config.yaml
num_hidden_layers: 21
hidden_size: 128
num_attention_heads: 4
num_key_value_heads: 4
head_dim: 32
intermediate_size: 512
vocab_size: 8192
hidden_act: "tanh_gelu"
norm: "layernorm"
norm_place: "pre"
norm_eps: 1e-05
positions: "learned"
qk_norm: false
attn_scale: 0.177
bias: "all"
tie_word_embeddings: false
parallel_block: false
init: "normal"
init_std_qkv: 0.0549
init_std_o: 0.0681
init_std_up: 0.0785
init_std_down: 0.0785
optimizer: "soap_variant"
learning_rate: 0.0082
weight_decay: 0.0
lr_head: 0.00912
max_grad_norm: 0.5
warmup_steps: 200
schedule: "wsd"
decay_fraction: 1.0
decay_shape: "linear"
final_lr_fraction: 0.0
batch_tokens: 65536
max_seq_len: 256
doc_mask: true
train_tokens: 278500000
max_steps: 4250
dataset: "wikipedia_en"
Each number is 50 + 12 x the weight over its row's rms, rounded and kept within 0 to 99. Layers, rows and columns count from 0. The size before them is the row's rms in percent of the matrix's.

# down: layer 5 MLP down (transposed), 512x128, rms 0.0785, rows 405-504, columns 96-127
# up: layer 5 MLP up, 512x128, rms 0.0784, rows 406-505, columns 96-127
down405 104:29 19 61 46 43 55 56 58 52 25 49 48 26 51 53 52 62 60 49 49 63 50 50 62 49 50 54 52 38 57 43 65
up406 096:28 50 61 69 63 76 52 26 65 41 51 22 56 50 28 57 53 48 65 56 59 47 43 56 64 54 39 48 56 39 44 49
down406 091:74 47 16 64 28 42 59 70 42 66 50 51 33 58 54 38 54 52 36 48 65 56 60 65 44 51 49 42 27 44 59 41
up407 097:30 56 49 49 54 55 50 36 41 64 65 53 46 64 53 61 39 61 52 49 46 42 41 45 58 50 31 36 65 66 45 63
down407 086:55 60 59 40 42 46 73 57 71 54 42 37 56 40 54 31 50 43 48 51 41 44 44 50 58 39 52 75 32 46 48 49
up408 107:70 52 53 53 71 34 51 53 42 65 77 51 43 66 50 51 42 47 47 29 63 45 48 64 41 52 48 38 51 40 20 60
down408 106:44 64 47 43 32 47 49 48 67 38 51 50 47 33 49 47 43 67 48 46 45 40 82 39 54 33 67 80 42 64 60 53
up409 104:56 51 59 51 36 78 66 41 64 50 60 44 44 71 69 53 56 49 43 43 82 38 33 61 42 54 55 29 42 67 55 58
down409 105:42 60 75 65 59 53 37 32 40 48 59 59 64 38 53 60 44 53 61 53 45 65 41 48 68 39 47 34 58 54 52 43
up410 122:57 57 61 43 35 55 42 42 69 36 47 45 45 47 60 41 58 55 47 47 56 37 48 29 31 80 40 40 67 48 32 66
down410 135:28 56 32 46 43 39 49 61 48 65 44 56 27 39 47 50 39 40 39 55 61 40 38 56 58 53 62 50 64 49 80 55
up411 099:68 60 46 58 47 46 65 44 49 62 40 37 33 55 43 50 52 67 21 72 51 55 50 47 56 41 33 29 36 60 62 42
down411 089:50 47 61 61 68 51 43 61 61 42 32 61 63 59 63 42 57 54 47 32 50 56 42 42 42 65 59 62 67 33 40 67
up412 090:38 49 65 42 52 69 20 43 63 54 59 55 45 63 40 58 69 69 51 32 24 53 56 43 35 50 58 69 61 40 28 62
down412 090:55 41 45 59 20 41 59 48 27 49 49 59 51 62 42 40 39 47 55 64 64 43 53 65 55 55 48 34 40 57 56 55
up413 106:58 42 54 60 46 48 43 48 54 49 51 54 56 48 63 48 47 79 48 69 54 43 41 64 71 49 41 52 46 48 67 75
down413 098:41 51 42 46 59 60 64 67 36 63 48 47 34 53 46 48 49 19 59 41 40 70 54 47 33 51 39 34 43 36 56 24
up414 101:52 61 47 64 63 46 50 49 51 61 61 66 54 41 54 70 44 40 29 49 43 38 33 78 44 45 41 56 40 31 41 65
down414 102:40 42 64 47 41 48 47 29 52 35 44 54 47 61 50 30 61 49 41 63 63 57 52 41 57 51 42 50 41 64 34 49
up415 098:44 44 53 63 40 54 69 48 45 73 65 44 65 53 51 29 55 67 54 35 64 36 63 51 51 46 52 58 67 42 55 69
down415 102:44 65 33 40 25 59 45 49 79 45 40 63 49 47 61 55 50 69 56 64 53 49 57 67 36 45 51 23 57 44 32 57
up416 108:53 34 39 60 67 50 49 51 47 55 51 65 68 30 47 41 43 53 52 62 45 47 28 62 52 56 64 63 57 41 39 44
down416 108:41 58 54 52 61 60 72 35 52 38 50 45 42 51 52 69 48 61 59 59 30 44 39 48 25 39 60 31 57 42 43 64
up417 112:44 39 47 53 57 58 56 56 44 63 42 41 67 48 43 60 67 61 48 71 42 45 27 53 45 52 71 62 42 65 55 53
down417 113:60 60 52 42 38 50 34 67 52 62 57 58 58 50 62 39 45 50 63 36 51 60 58 50 54 56 31 39 37 43 40 42
up418 117:32 23 53 37 42 41 21 48 47 43 39 59 46 60 56 45 45 44 36 41 59 29 61 47 43 33 38 27 46 53 34 43
down418 111:71 48 61 69 45 32 58 64 36 60 67 46 50 47 44 49 38 35 34 40 43 50 49 28 56 27 61 55 55 32 41 49
up419 109:43 37 58 58 64 53 41 29 51 63 40 32 43 61 54 34 54 37 49 47 44 41 55 42 53 53 65 49 59 52 42 67
down419 110:48 52 51 54 28 57 57 51 36 56 54 61 57 68 55 53 39 45 42 57 21 59 63 53 52 59 39 74 64 77 54 39
up420 083:39 45 73 78 48 44 52 56 56 55 42 61 48 59 42 41 76 32 50 56 64 54 52 63 55 60 42 60 42 48 46 53
down420 082:59 62 28 37 42 52 45 45 53 52 68 47 55 56 59 41 38 62 43 35 20 33 32 43 56 31 41 30 59 36 51 35
up421 096:54 28 40 58 46 46 39 41 65 48 33 48 40 64 20 25 63 58 36 52 53 42 62 52 61 48 58 45 49 30 38 54
down421 095:54 60 56 59 38 57 20 50 62 58 39 51 64 29 70 55 48 67 38 29 54 57 62 40 55 50 51 62 38 60 67 26
up422 119:39 41 64 57 65 56 45 35 51 66 65 39 50 65 53 34 59 32 46 49 35 32 27 69 49 55 26 55 52 59 54 43
down422 114:63 44 30 52 36 51 63 62 53 42 37 59 39 43 60 74 28 61 61 41 53 47 37 34 55 43 68 54 50 36 33 49
up423 116:43 34 54 53 63 44 43 57 22 44 54 51 44 58 44 64 39 74 62 58 64 53 40 57 52 28 67 39 45 42 29 51
down423 124:61 63 56 38 54 58 58 37 47 45 33 24 47 44 55 47 59 35 50 48 71 55 46 57 59 41 63 60 42 41 57 51
up424 101:65 51 37 48 51 36 50 43 69 55 45 35 40 39 45 38 73 47 61 50 29 43 49 58 47 12 52 44 49 48 60 62
down424 109:56 65 37 56 48 46 43 54 61 29 66 31 50 65 62 63 55 44 58 29 59 65 58 47 65 53 53 53 43 51 60 56
up425 103:62 43 47 57 43 51 52 60 40 33 60 58 61 50 58 63 57 38 64 56 43 35 41 63 59 61 32 47 62 28 35 53
down425 091:56 48 67 52 73 48 47 49 36 56 57 49 33 41 60 40 53 57 50 61 64 41 52 59 50 65 64 50 39 60 71 58
up426 109:47 62 45 65 44 45 70 45 35 66 29 49 31 57 50 73 28 48 48 36 57 33 40 71 44 56 49 35 41 65 70 44
down426 116:46 50 52 46 44 44 39 42 59 38 59 43 48 37 62 45 30 50 54 34 55 60 66 41 43 29 47 60 48 73 39 40
up427 112:59 38 58 62 41 61 70 52 35 51 50 50 49 51 54 60 64 44 28 50 52 26 31 58 59 59 65 41 52 53 61 46
down427 111:40 59 32 61 57 49 30 25 63 55 44 60 58 58 50 25 56 28 45 53 34 51 47 48 13 55 44 37 62 51 50 68
up428 091:55 39 77 58 39 64 50 55 43 59 78 29 46 57 39 74 43 39 47 23 44 51 42 49 68 74 43 41 49 41 49 47
down428 091:35 54 25 36 57 41 60 42 53 37 31 43 51 36 73 47 47 73 47 57 62 45 48 50 28 37 45 70 68 55 59 59
up429 108:39 38 33 52 45 69 55 35 57 52 53 73 51 55 54 49 66 41 26 38 51 56 43 68 49 54 61 42 38 44 49 48
down429 103:50 52 47 44 56 56 45 61 53 59 32 36 47 47 61 53 31 59 67 44 59 58 50 61 24 38 49 54 75 47 64 40
up430 105:55 49 53 54 60 54 42 51 38 42 52 72 51 60 49 65 66 52 34 67 54 42 39 58 66 24 36 32 44 48 50 62
down430 105:36 38 33 52 57 49 60 36 65 58 56 38 22 54 42 38 57 40 66 52 54 50 53 34 48 73 46 42 42 38 60 48
up431 082:51 48 44 45 43 47 61 76 73 60 42 46 61 44 58 41 57 34 41 33 40 54 41 31 39 37 69 42 72 71 47 39
down431 089:40 41 54 55 36 64 57 31 43 48 54 52 36 42 23 47 53 50 59 45 48 52 59 54 66 64 35 45 50 35 43 50
up432 111:52 61 64 75 63 57 66 65 30 63 31 41 49 46 37 63 54 71 38 37 45 60 62 48 53 50 78 44 46 27 60 60
down432 107:43 45 43 53 35 41 34 77 46 54 42 44 41 44 68 32 59 55 50 57 42 61 44 37 29 57 40 40 64 47 61 49
up433 090:54 42 37 56 53 46 49 55 33 43 49 56 57 62 63 51 37 65 19 51 50 58 37 48 69 60 38 45 62 30 59 57
down433 086:54 59 55 62 56 57 46 59 52 50 67 47 35 28 39 44 44 22 64 40 55 55 64 65 34 53 64 55 54 64 31 43
up434 095:59 31 61 76 51 64 41 32 53 72 53 43 46 47 64 43 47 61 56 41 50 58 32 48 41 58 49 56 69 39 30 54
down434 099:47 53 57 55 48 45 47 54 64 43 62 47 51 55 35 54 47 48 53 51 34 41 52 45 69 37 50 33 42 68 34 71
up435 082:53 44 51 53 36 68 30 59 54 42 49 56 67 42 18 44 66 61 49 44 69 50 57 54 25 53 39 39 69 53 39 55
down435 088:42 62 30 40 41 52 53 48 68 43 70 41 45 78 41 60 43 44 48 40 49 58 61 52 42 37 39 32 41 52 73 52
up436 090:30 49 57 37 54 50 65 53 50 44 50 43 53 46 65 60 32 41 24 37 59 50 71 64 51 68 59 46 61 59 36 62
down436 086:57 38 39 74 50 48 27 70 66 48 34 54 43 43 49 47 53 55 58 54 58 54 54 36 61 47 43 43 29 48 66 69
up437 108:55 45 33 51 36 56 38 50 70 67 63 39 52 43 31 41 60 74 34 44 70 41 17 43 44 36 67 42 55 45 56 32
down437 107:43 44 56 53 60 44 43 80 63 48 64 68 63 59 51 62 44 52 67 57 62 44 42 29 54 71 59 42 63 41 45 51
up438 106:40 52 51 51 54 58 45 57 65 55 55 33 42 52 45 47 62 44 41 54 52 32 58 70 66 56 28 36 51 49 65 61
down438 102:55 66 51 32 52 54 47 53 61 33 44 39 36 55 55 46 38 57 38 48 37 43 54 51 46 38 69 56 29 55 54 41
up439 081:22 26 68 59 53 31 40 39 42 57 30 41 57 62 55 35 58 55 61 57 66 44 46 67 45 46 37 52 47 59 66 35
down439 087:56 68 45 56 45 65 33 54 49 24 50 50 51 54 47 51 44 52 48 48 44 54 60 38 61 69 39 44 56 74 52 69
up440 119:63 21 75 34 73 46 43 53 61 43 59 50 78 47 44 67 60 76 49 49 52 54 58 36 50 51 68 40 55 39 48 50
down440 138:26 69 52 60 41 42 74 27 40 50 38 57 45 38 34 46 44 47 21 55 51 50 64 42 53 49 47 75 27 36 43 48
up441 092:55 65 54 48 40 57 73 65 45 39 50 52 39 62 58 48 69 46 42 33 37 57 56 51 48 47 56 42 66 15 52 46
down441 090:49 53 59 61 57 57 32 57 49 52 50 63 59 44 55 51 33 48 55 46 48 59 67 63 37 64 48 55 38 71 48 61
up442 098:57 33 41 44 68 64 56 49 71 62 49 47 44 38 50 34 31 34 34 67 57 40 55 67 64 56 62 62 21 45 56 59
down442 102:60 44 60 63 57 38 45 47 54 37 55 59 35 44 60 62 77 44 66 59 37 58 55 29 57 32 30 60 78 57 56 49
up443 099:57 73 59 58 54 53 59 54 37 69 42 54 50 39 59 52 15 38 54 49 39 30 43 63 65 47 53 41 45 39 62 61
down443 103:58 34 59 54 53 51 60 49 44 28 72 39 66 65 58 45 58 66 56 44 29 63 56 36 54 50 54 57 42 56 50 35
up444 089:53 48 46 42 24 42 57 60 60 57 51 48 59 65 55 40 56 40 40 51 44 48 30 64 54 56 52 52 63 31 36 65
down444 095:66 44 45 26 61 47 47 74 61 73 55 63 37 24 45 39 37 36 40 82 47 64 73 44 60 56 36 44 36 58 50 52
up445 113:73 44 54 43 50 28 44 49 28 43 64 39 64 59 57 57 29 50 44 62 45 51 69 45 48 70 75 49 48 55 37 66
down445 117:53 56 61 45 82 59 49 55 65 63 35 62 53 64 34 57 40 45 40 45 58 37 74 47 33 52 58 49 41 45 48 61
up446 105:46 49 54 75 60 37 24 61 29 77 41 62 57 50 44 55 49 64 20 62 30 39 48 45 48 51 62 45 74 39 38 60
down446 103:58 69 65 55 37 48 56 39 64 38 38 50 41 52 57 31 47 50 68 38 52 62 63 52 58 47 29 53 58 48 63 32
up447 092:71 54 22 51 66 29 55 45 58 37 62 30 48 61 52 40 43 49 54 60 47 29 28 35 73 38 69 61 46 61 61 56
down447 094:44 60 58 46 53 47 57 41 44 59 47 54 61 65 82 43 48 50 52 47 45 79 38 62 49 50 44 55 66 60 45 47
up448 105:52 39 46 71 46 47 30 53 65 46 48 45 58 39 50 35 51 35 36 37 56 70 48 43 73 63 32 46 58 41 50 21
down448 113:72 57 34 46 42 47 70 50 68 73 39 38 56 57 47 42 50 64 31 50 65 36 42 50 41 71 47 55 63 50 55 61
up449 112:49 41 31 67 60 39 50 28 42 54 30 39 35 73 45 39 40 72 65 52 52 50 53 46 44 29 59 46 29 55 38 77
down449 110:37 32 28 27 56 61 38 76 42 49 44 47 83 50 58 52 49 53 60 66 73 63 42 39 52 57 42 40 65 27 68 50
up450 118:26 46 58 62 44 45 51 33 52 27 22 44 62 50 49 45 61 41 51 53 72 57 65 44 43 46 58 47 51 60 37 46
down450 129:49 26 59 57 54 25 56 00 38 54 60 48 57 59 57 43 57 47 47 64 48 53 53 39 58 48 27 53 52 50 44 62
up451 085:44 42 58 49 42 50 47 65 50 60 52 35 43 29 66 76 35 62 66 57 76 41 64 40 65 45 73 35 71 61 61 39
down451 094:38 64 44 57 51 56 39 35 54 54 72 59 71 56 42 46 42 49 52 43 38 63 35 40 55 57 63 20 58 32 59 48
up452 097:65 35 66 61 64 51 65 54 51 47 49 67 34 54 49 54 55 40 56 49 25 42 75 44 31 47 45 49 51 45 35 82
down452 093:51 40 36 51 31 43 39 58 56 48 65 44 41 50 38 38 40 74 42 48 44 50 12 44 65 62 56 55 37 43 53 39
up453 086:45 50 58 57 74 52 47 63 36 53 19 52 36 55 34 37 44 39 52 54 51 56 46 64 67 42 46 48 66 57 52 29
down453 091:45 46 47 62 64 22 45 31 50 59 59 57 54 44 42 64 55 47 78 58 62 44 36 54 19 44 50 62 57 49 51 50
up454 094:49 30 38 54 53 41 48 35 55 44 54 59 63 42 52 55 54 50 48 39 37 48 70 49 40 56 55 61 61 51 58 67
down454 106:73 39 48 38 50 38 47 68 32 56 62 46 47 55 61 63 65 44 48 40 53 52 78 62 36 66 17 36 43 55 49 40
up455 085:45 39 60 37 40 49 49 38 40 24 27 32 81 52 67 50 60 56 54 74 43 55 56 56 47 48 47 41 55 37 30 44
down455 087:34 36 41 59 64 35 59 53 60 60 56 53 49 52 46 33 41 36 33 43 58 55 71 12 57 45 46 59 59 53 48 67
up456 109:68 21 37 58 61 42 55 53 66 49 45 58 50 61 47 46 62 62 65 59 49 39 41 37 44 42 71 48 57 35 52 34
down456 114:67 34 31 60 47 40 65 52 48 30 49 64 48 62 51 35 46 52 58 51 45 26 53 45 61 66 45 22 49 56 55 47
up457 099:60 68 68 52 46 55 47 45 70 50 42 36 27 53 34 40 74 26 60 70 51 36 31 50 63 39 56 62 52 63 68 45
down457 091:61 32 36 49 53 42 42 60 26 61 52 40 67 54 57 64 27 63 37 42 55 58 56 63 42 55 39 34 21 43 38 54
up458 098:50 40 69 60 95 53 51 45 36 41 24 61 53 48 64 67 48 54 23 52 42 41 55 51 56 60 64 57 64 57 36 61
down458 111:44 49 49 59 22 46 59 48 46 65 65 35 60 63 47 46 58 61 63 59 56 55 56 34 55 33 46 65 39 27 49 40
up459 098:82 42 67 40 43 66 44 37 52 63 50 71 61 53 39 37 54 57 39 42 39 49 36 51 50 42 71 50 54 64 46 50
down459 098:41 62 43 69 49 64 44 58 63 43 52 46 42 47 37 50 43 44 52 43 36 62 57 56 39 60 39 74 38 42 50 79
up460 109:61 48 59 51 41 43 47 46 42 47 61 48 48 83 75 54 44 44 30 41 58 22 37 35 30 54 52 57 60 47 33 46
down460 109:50 49 65 27 48 61 39 53 58 45 50 60 61 33 60 48 54 54 54 55 57 79 56 67 54 57 60 34 52 43 48 39
up461 116:59 34 74 52 60 29 38 63 31 50 32 37 39 56 25 50 28 43 44 37 40 47 70 54 48 56 56 48 63 44 51 49
down461 115:43 45 56 51 62 53 39 41 33 60 46 60 55 63 67 41 54 40 41 73 54 52 24 79 42 52 52 25 64 60 52 49
up462 108:68 42 44 70 44 63 47 40 52 64 50 50 54 50 65 31 44 47 35 54 60 42 54 56 71 41 50 51 46 27 40 63
down462 101:40 57 71 32 58 65 62 68 51 40 39 51 43 40 66 67 45 45 69 55 55 63 47 65 47 62 51 50 49 73 76 55
up463 097:66 49 44 77 44 30 47 53 55 55 42 49 39 54 52 28 37 60 50 67 36 52 69 42 51 42 64 43 62 61 51 45
down463 086:42 56 35 37 58 62 38 43 50 41 50 47 57 41 44 63 61 41 56 56 62 62 33 66 33 50 49 57 35 34 49 46
up464 096:27 39 51 36 67 50 34 49 38 63 53 67 49 53 56 54 54 50 63 61 47 48 75 62 34 42 53 43 66 51 41 45
down464 107:53 57 56 57 26 46 53 40 73 35 56 26 43 29 51 49 54 59 33 44 45 58 20 46 52 58 33 53 26 44 65 50
up465 080:65 54 71 31 28 62 50 39 46 43 47 63 56 57 60 39 54 65 55 47 38 53 42 51 54 37 47 56 65 23 47 64
down465 080:46 60 69 54 59 42 49 52 55 61 64 46 44 58 46 67 45 49 64 59 45 52 55 40 70 69 59 31 59 56 63 40
up466 085:49 52 65 50 52 58 55 62 66 61 78 54 68 40 70 49 56 44 72 80 71 43 66 38 62 46 48 49 52 61 44 53
down466 088:52 63 56 44 81 68 53 48 38 37 47 43 83 46 47 52 43 56 48 45 45 77 47 46 66 46 54 52 54 45 61 68
up467 101:45 51 50 63 69 61 32 59 49 65 35 58 41 44 64 60 41 41 36 37 26 68 45 55 33 42 47 67 52 58 54 45
down467 103:44 36 40 53 54 44 40 31 67 40 48 29 35 37 29 53 72 52 56 42 38 50 50 45 60 32 51 58 58 53 60 55
up468 093:49 30 42 47 57 27 56 54 47 56 43 72 61 67 46 53 61 74 34 48 62 62 57 35 47 58 58 56 61 50 57 62
down468 102:42 41 38 35 46 50 50 49 45 46 60 32 37 44 56 43 51 56 68 76 31 51 51 52 69 46 46 31 46 74 36 51
up469 087:44 45 52 58 68 32 68 52 39 22 65 39 38 62 54 71 30 59 61 53 51 44 27 64 55 52 44 45 45 52 58 56
down469 087:49 42 22 49 37 47 37 43 69 64 26 61 65 64 60 34 64 55 53 52 32 46 75 44 55 45 53 42 60 51 41 59
up470 098:72 48 29 60 57 43 57 58 50 43 69 72 48 47 70 53 56 61 70 41 48 46 48 71 87 66 52 47 54 35 62 48
down470 110:49 63 42 52 36 54 51 43 51 38 52 45 40 61 58 46 50 64 29 34 53 63 58 59 71 18 37 53 49 78 43 28
up471 106:58 57 44 64 51 31 48 66 58 26 53 49 52 36 35 50 41 39 37 49 41 33 54 41 37 60 53 67 47 46 44 58
down471 103:57 50 39 60 56 58 40 83 30 62 37 34 55 50 72 38 59 60 56 58 53 68 39 61 51 45 61 45 47 50 56 67
up472 095:70 30 44 41 40 62 42 30 42 54 64 38 62 66 63 57 45 66 47 47 61 60 57 24 62 53 45 36 42 55 37 50
down472 084:51 52 54 55 68 45 68 67 57 52 54 63 47 32 50 50 67 50 50 42 64 42 43 67 26 43 56 44 59 34 55 52
up473 091:39 60 36 66 65 36 44 65 34 55 63 44 50 39 63 63 44 45 29 67 39 37 50 48 70 59 51 42 60 55 60 56
down473 094:59 49 63 50 26 64 45 37 35 56 56 63 51 49 47 37 42 54 58 54 32 60 53 47 52 46 61 49 40 44 49 68
up474 117:51 32 61 25 28 69 63 38 37 32 69 44 45 49 38 68 36 36 44 50 61 47 44 67 52 47 66 40 56 60 34 47
down474 115:60 48 44 60 44 50 42 42 56 60 63 57 71 47 68 45 55 28 35 51 67 56 32 52 43 35 45 32 30 44 50 56
up475 114:49 38 69 48 45 21 54 41 43 45 63 70 44 54 33 46 57 47 60 55 47 51 62 34 56 46 36 63 66 55 70 48
down475 122:39 36 60 70 66 73 29 38 48 52 50 57 60 51 50 59 48 31 49 40 43 52 51 53 39 37 66 40 63 56 53 62
up476 104:37 48 27 55 54 46 53 53 33 61 58 64 55 62 61 49 52 49 52 60 46 46 50 52 38 81 61 43 45 53 50 47
down476 094:55 46 71 41 64 43 48 44 75 68 56 41 49 51 36 45 45 70 36 61 52 64 41 58 62 39 46 65 53 59 51 41
up477 104:57 57 28 58 21 26 65 39 57 47 66 64 43 51 47 38 46 58 62 47 62 29 49 59 60 57 48 39 35 63 41 58
down477 108:45 58 64 44 65 63 42 70 59 52 43 33 47 56 65 50 41 49 59 53 39 63 43 49 43 35 39 70 68 41 68 51
up478 086:51 54 54 46 81 26 68 53 42 41 47 45 56 48 49 57 77 51 51 65 53 38 52 52 66 49 50 30 59 50 51 60
down478 084:47 39 48 59 48 69 37 54 31 42 56 33 44 57 56 55 43 46 57 45 51 49 51 43 39 40 60 64 37 58 58 39
up479 095:50 57 54 46 39 46 51 42 53 37 48 25 41 60 53 45 54 39 46 54 26 32 53 36 53 56 49 15 50 44 53 43
down479 111:44 63 47 76 45 32 55 45 60 51 42 65 18 35 56 58 56 51 49 58 63 51 55 46 37 36 43 42 60 58 38 57
up480 115:86 25 57 53 19 42 60 36 59 62 45 59 46 67 48 34 43 45 53 59 42 41 45 48 56 44 58 50 41 54 25 40
down480 117:41 79 59 42 55 41 57 69 57 82 61 48 80 56 46 54 49 61 37 33 53 38 42 17 39 75 60 55 54 46 54 61
up481 060:32 46 54 65 49 50 48 53 49 68 48 56 45 64 44 41 63 50 61 60 44 34 47 46 32 59 64 26 54 40 61 46
down481 056:52 40 34 69 48 50 62 59 53 65 54 46 34 55 47 51 40 41 31 56 50 63 62 47 78 43 29 66 58 40 50 71
up482 103:25 47 70 54 73 59 27 55 41 39 68 30 39 50 24 47 63 55 50 48 56 55 59 31 59 53 71 59 52 58 66 42
down482 098:57 50 68 51 52 47 73 54 54 61 56 88 32 56 76 51 46 47 53 39 38 61 56 56 54 58 42 31 55 58 60 45
up483 101:33 46 50 58 64 54 16 64 52 55 36 45 59 31 47 42 48 67 55 48 24 53 53 64 55 42 47 72 57 63 54 64
down483 097:44 64 39 58 54 45 71 70 55 64 74 63 64 49 58 46 47 44 49 43 50 44 43 39 51 46 38 17 55 66 43 40
up484 109:64 46 72 52 50 58 57 36 56 63 61 37 51 50 62 64 40 64 51 35 40 73 66 44 58 48 61 37 34 63 79 60
down484 118:49 55 24 59 42 36 28 56 57 51 53 48 43 56 48 41 79 59 74 60 57 35 58 68 44 60 33 56 33 31 32 47
up485 103:30 53 42 47 57 58 60 50 43 52 51 58 32 62 57 64 39 51 56 44 61 42 80 63 36 58 65 52 54 41 39 67
down485 101:71 53 53 45 65 48 52 60 55 29 55 34 57 57 39 58 47 60 43 57 37 54 35 33 51 44 41 54 47 69 57 38
up486 108:48 40 54 42 34 48 53 43 46 48 55 52 63 52 70 40 54 48 32 62 21 37 45 43 44 49 51 44 68 63 51 60
down486 112:58 54 60 36 58 43 45 58 55 29 36 62 51 48 45 61 63 53 51 53 60 59 22 52 52 60 62 22 53 51 60 78
up487 090:47 35 54 48 48 49 33 73 39 52 51 66 56 54 56 50 66 63 52 67 47 37 39 50 46 47 73 46 53 42 40 61
down487 088:29 61 40 37 30 51 53 31 45 54 47 31 60 48 47 40 28 47 51 57 54 37 54 49 36 75 58 69 44 57 70 43
up488 089:39 52 55 46 35 54 30 11 49 68 59 42 50 44 45 39 34 57 30 40 39 45 40 44 51 27 53 42 43 50 51 60
down488 077:55 49 52 47 64 55 73 75 47 46 36 52 51 45 55 33 70 55 67 67 42 61 60 56 51 83 47 50 64 65 57 26
up489 094:56 45 48 50 32 31 42 28 64 45 51 76 70 73 41 46 41 66 36 43 53 38 29 40 30 73 47 31 47 68 42 65
down489 095:47 50 42 61 59 77 61 41 21 33 63 42 47 31 55 55 46 45 43 56 56 69 73 70 64 49 48 71 40 62 47 49
up490 106:37 57 53 57 49 55 36 46 44 36 62 60 70 47 52 57 42 60 42 74 72 49 67 58 58 50 58 55 29 68 34 57
down490 095:62 37 43 55 50 38 50 52 56 65 34 43 44 51 50 32 53 41 49 30 31 43 46 45 36 46 55 39 64 08 62 55
up491 104:67 34 22 69 57 46 54 68 31 43 41 63 40 75 66 52 48 53 40 53 68 76 44 45 64 39 46 46 43 38 64 67
down491 111:38 46 51 49 56 36 61 54 45 43 55 62 41 57 41 68 47 47 61 51 46 61 57 44 57 62 36 53 57 79 53 51
up492 095:53 56 41 73 44 54 44 39 55 41 63 24 52 49 36 45 44 50 47 72 74 66 71 55 42 62 41 43 58 50 47 47
down492 094:58 79 47 48 57 71 49 67 58 72 30 44 59 57 55 54 57 43 42 32 53 58 49 62 48 54 41 59 37 39 54 58
up493 087:72 64 57 67 65 51 43 56 49 45 45 57 59 42 40 48 63 39 34 51 39 36 59 63 36 59 51 57 63 40 39 63
down493 090:23 55 59 40 56 33 59 56 49 33 52 35 50 37 54 39 52 61 80 57 69 54 34 36 72 26 68 59 61 47 50 30
up494 091:48 42 64 74 75 38 60 59 51 60 49 57 30 62 41 60 56 41 51 38 40 33 68 41 34 70 41 36 48 55 34 63
down494 081:70 50 45 54 57 49 42 47 46 24 47 48 39 57 49 32 42 40 49 57 29 61 36 46 56 34 36 49 49 37 75 33
up495 109:41 51 55 54 59 58 44 46 65 55 45 52 41 51 51 52 27 51 39 52 42 51 55 50 26 35 48 45 52 24 56 48
down495 114:63 33 57 67 73 59 61 63 28 48 71 42 61 52 33 50 26 64 30 51 78 55 55 59 45 46 48 56 65 57 35 23
up496 101:44 53 67 51 41 35 37 33 39 29 58 64 44 54 64 38 66 46 31 66 43 28 47 40 52 62 55 50 61 51 49 54
down496 105:47 47 47 49 40 40 56 47 54 63 45 46 56 61 42 57 45 61 73 33 44 76 46 53 37 52 31 38 30 58 54 64
up497 099:39 50 61 71 26 32 43 59 45 28 69 40 43 52 38 60 60 47 74 49 42 32 40 54 38 58 59 28 54 47 44 45
down497 095:65 73 58 27 53 41 65 34 46 51 33 47 41 55 57 40 51 65 50 54 56 69 46 40 50 33 35 68 65 56 55 62
up498 105:41 32 50 81 60 58 39 39 43 63 34 43 70 60 41 39 44 47 48 44 68 58 42 62 53 40 44 54 44 38 44 59
down498 108:52 49 55 63 59 65 42 43 62 76 43 54 39 52 58 50 52 43 44 47 29 41 59 72 56 35 55 55 28 58 49 44
up499 103:55 48 64 54 65 38 56 35 56 33 54 47 50 66 53 64 34 47 55 47 33 42 50 46 55 61 39 61 48 46 34 45
down499 113:40 59 56 37 29 48 49 28 52 69 52 64 42 63 43 39 61 63 64 58 33 41 45 61 50 45 34 48 69 68 52 53
up500 097:71 51 33 49 51 52 58 51 72 60 34 44 47 56 54 26 57 67 57 61 53 51 44 43 62 46 61 75 56 54 45 36
down500 090:47 65 69 57 44 61 52 56 49 34 48 73 53 41 38 47 28 29 58 40 33 34 35 32 40 63 44 63 46 59 51 48
up501 122:48 35 41 44 53 46 28 40 31 83 54 55 54 45 65 51 59 45 40 36 44 45 50 41 64 35 42 56 40 48 58 62
down501 123:55 52 63 35 55 67 53 55 39 51 44 58 47 52 51 59 18 57 66 49 60 66 49 60 53 35 49 60 40 66 58 58
up502 120:68 41 54 50 51 72 53 60 46 47 49 44 53 70 40 48 35 61 47 43 67 62 70 44 53 71 43 38 39 60 32 52
down502 124:40 47 40 56 41 58 37 71 39 49 46 49 44 18 42 48 38 48 43 37 58 27 29 55 35 64 61 45 44 64 42 50
up503 088:70 50 40 47 44 27 69 65 50 47 44 39 74 58 56 24 45 56 49 56 47 41 81 50 41 61 51 63 54 54 51 43
down503 084:42 58 39 65 59 52 24 41 65 46 72 62 25 54 49 64 44 55 64 58 53 43 25 54 55 62 47 62 46 48 43 58
up504 077:58 61 50 56 50 38 52 60 51 32 51 60 35 42 51 54 61 42 64 40 49 63 35 56 63 55 54 41 58 46 46 51
down504 078:45 60 54 37 56 52 57 39 60 56 36 44 47 58 41 43 47 65 45 49 41 46 59 38 67 33 39 55 58 38 55 56
up505 115:69 32 51 49 41 37 46 68 53 41 57 57 50 35 67 30 47 46 41 58 81 45 57 35 36 75 55 64 47 53 28 40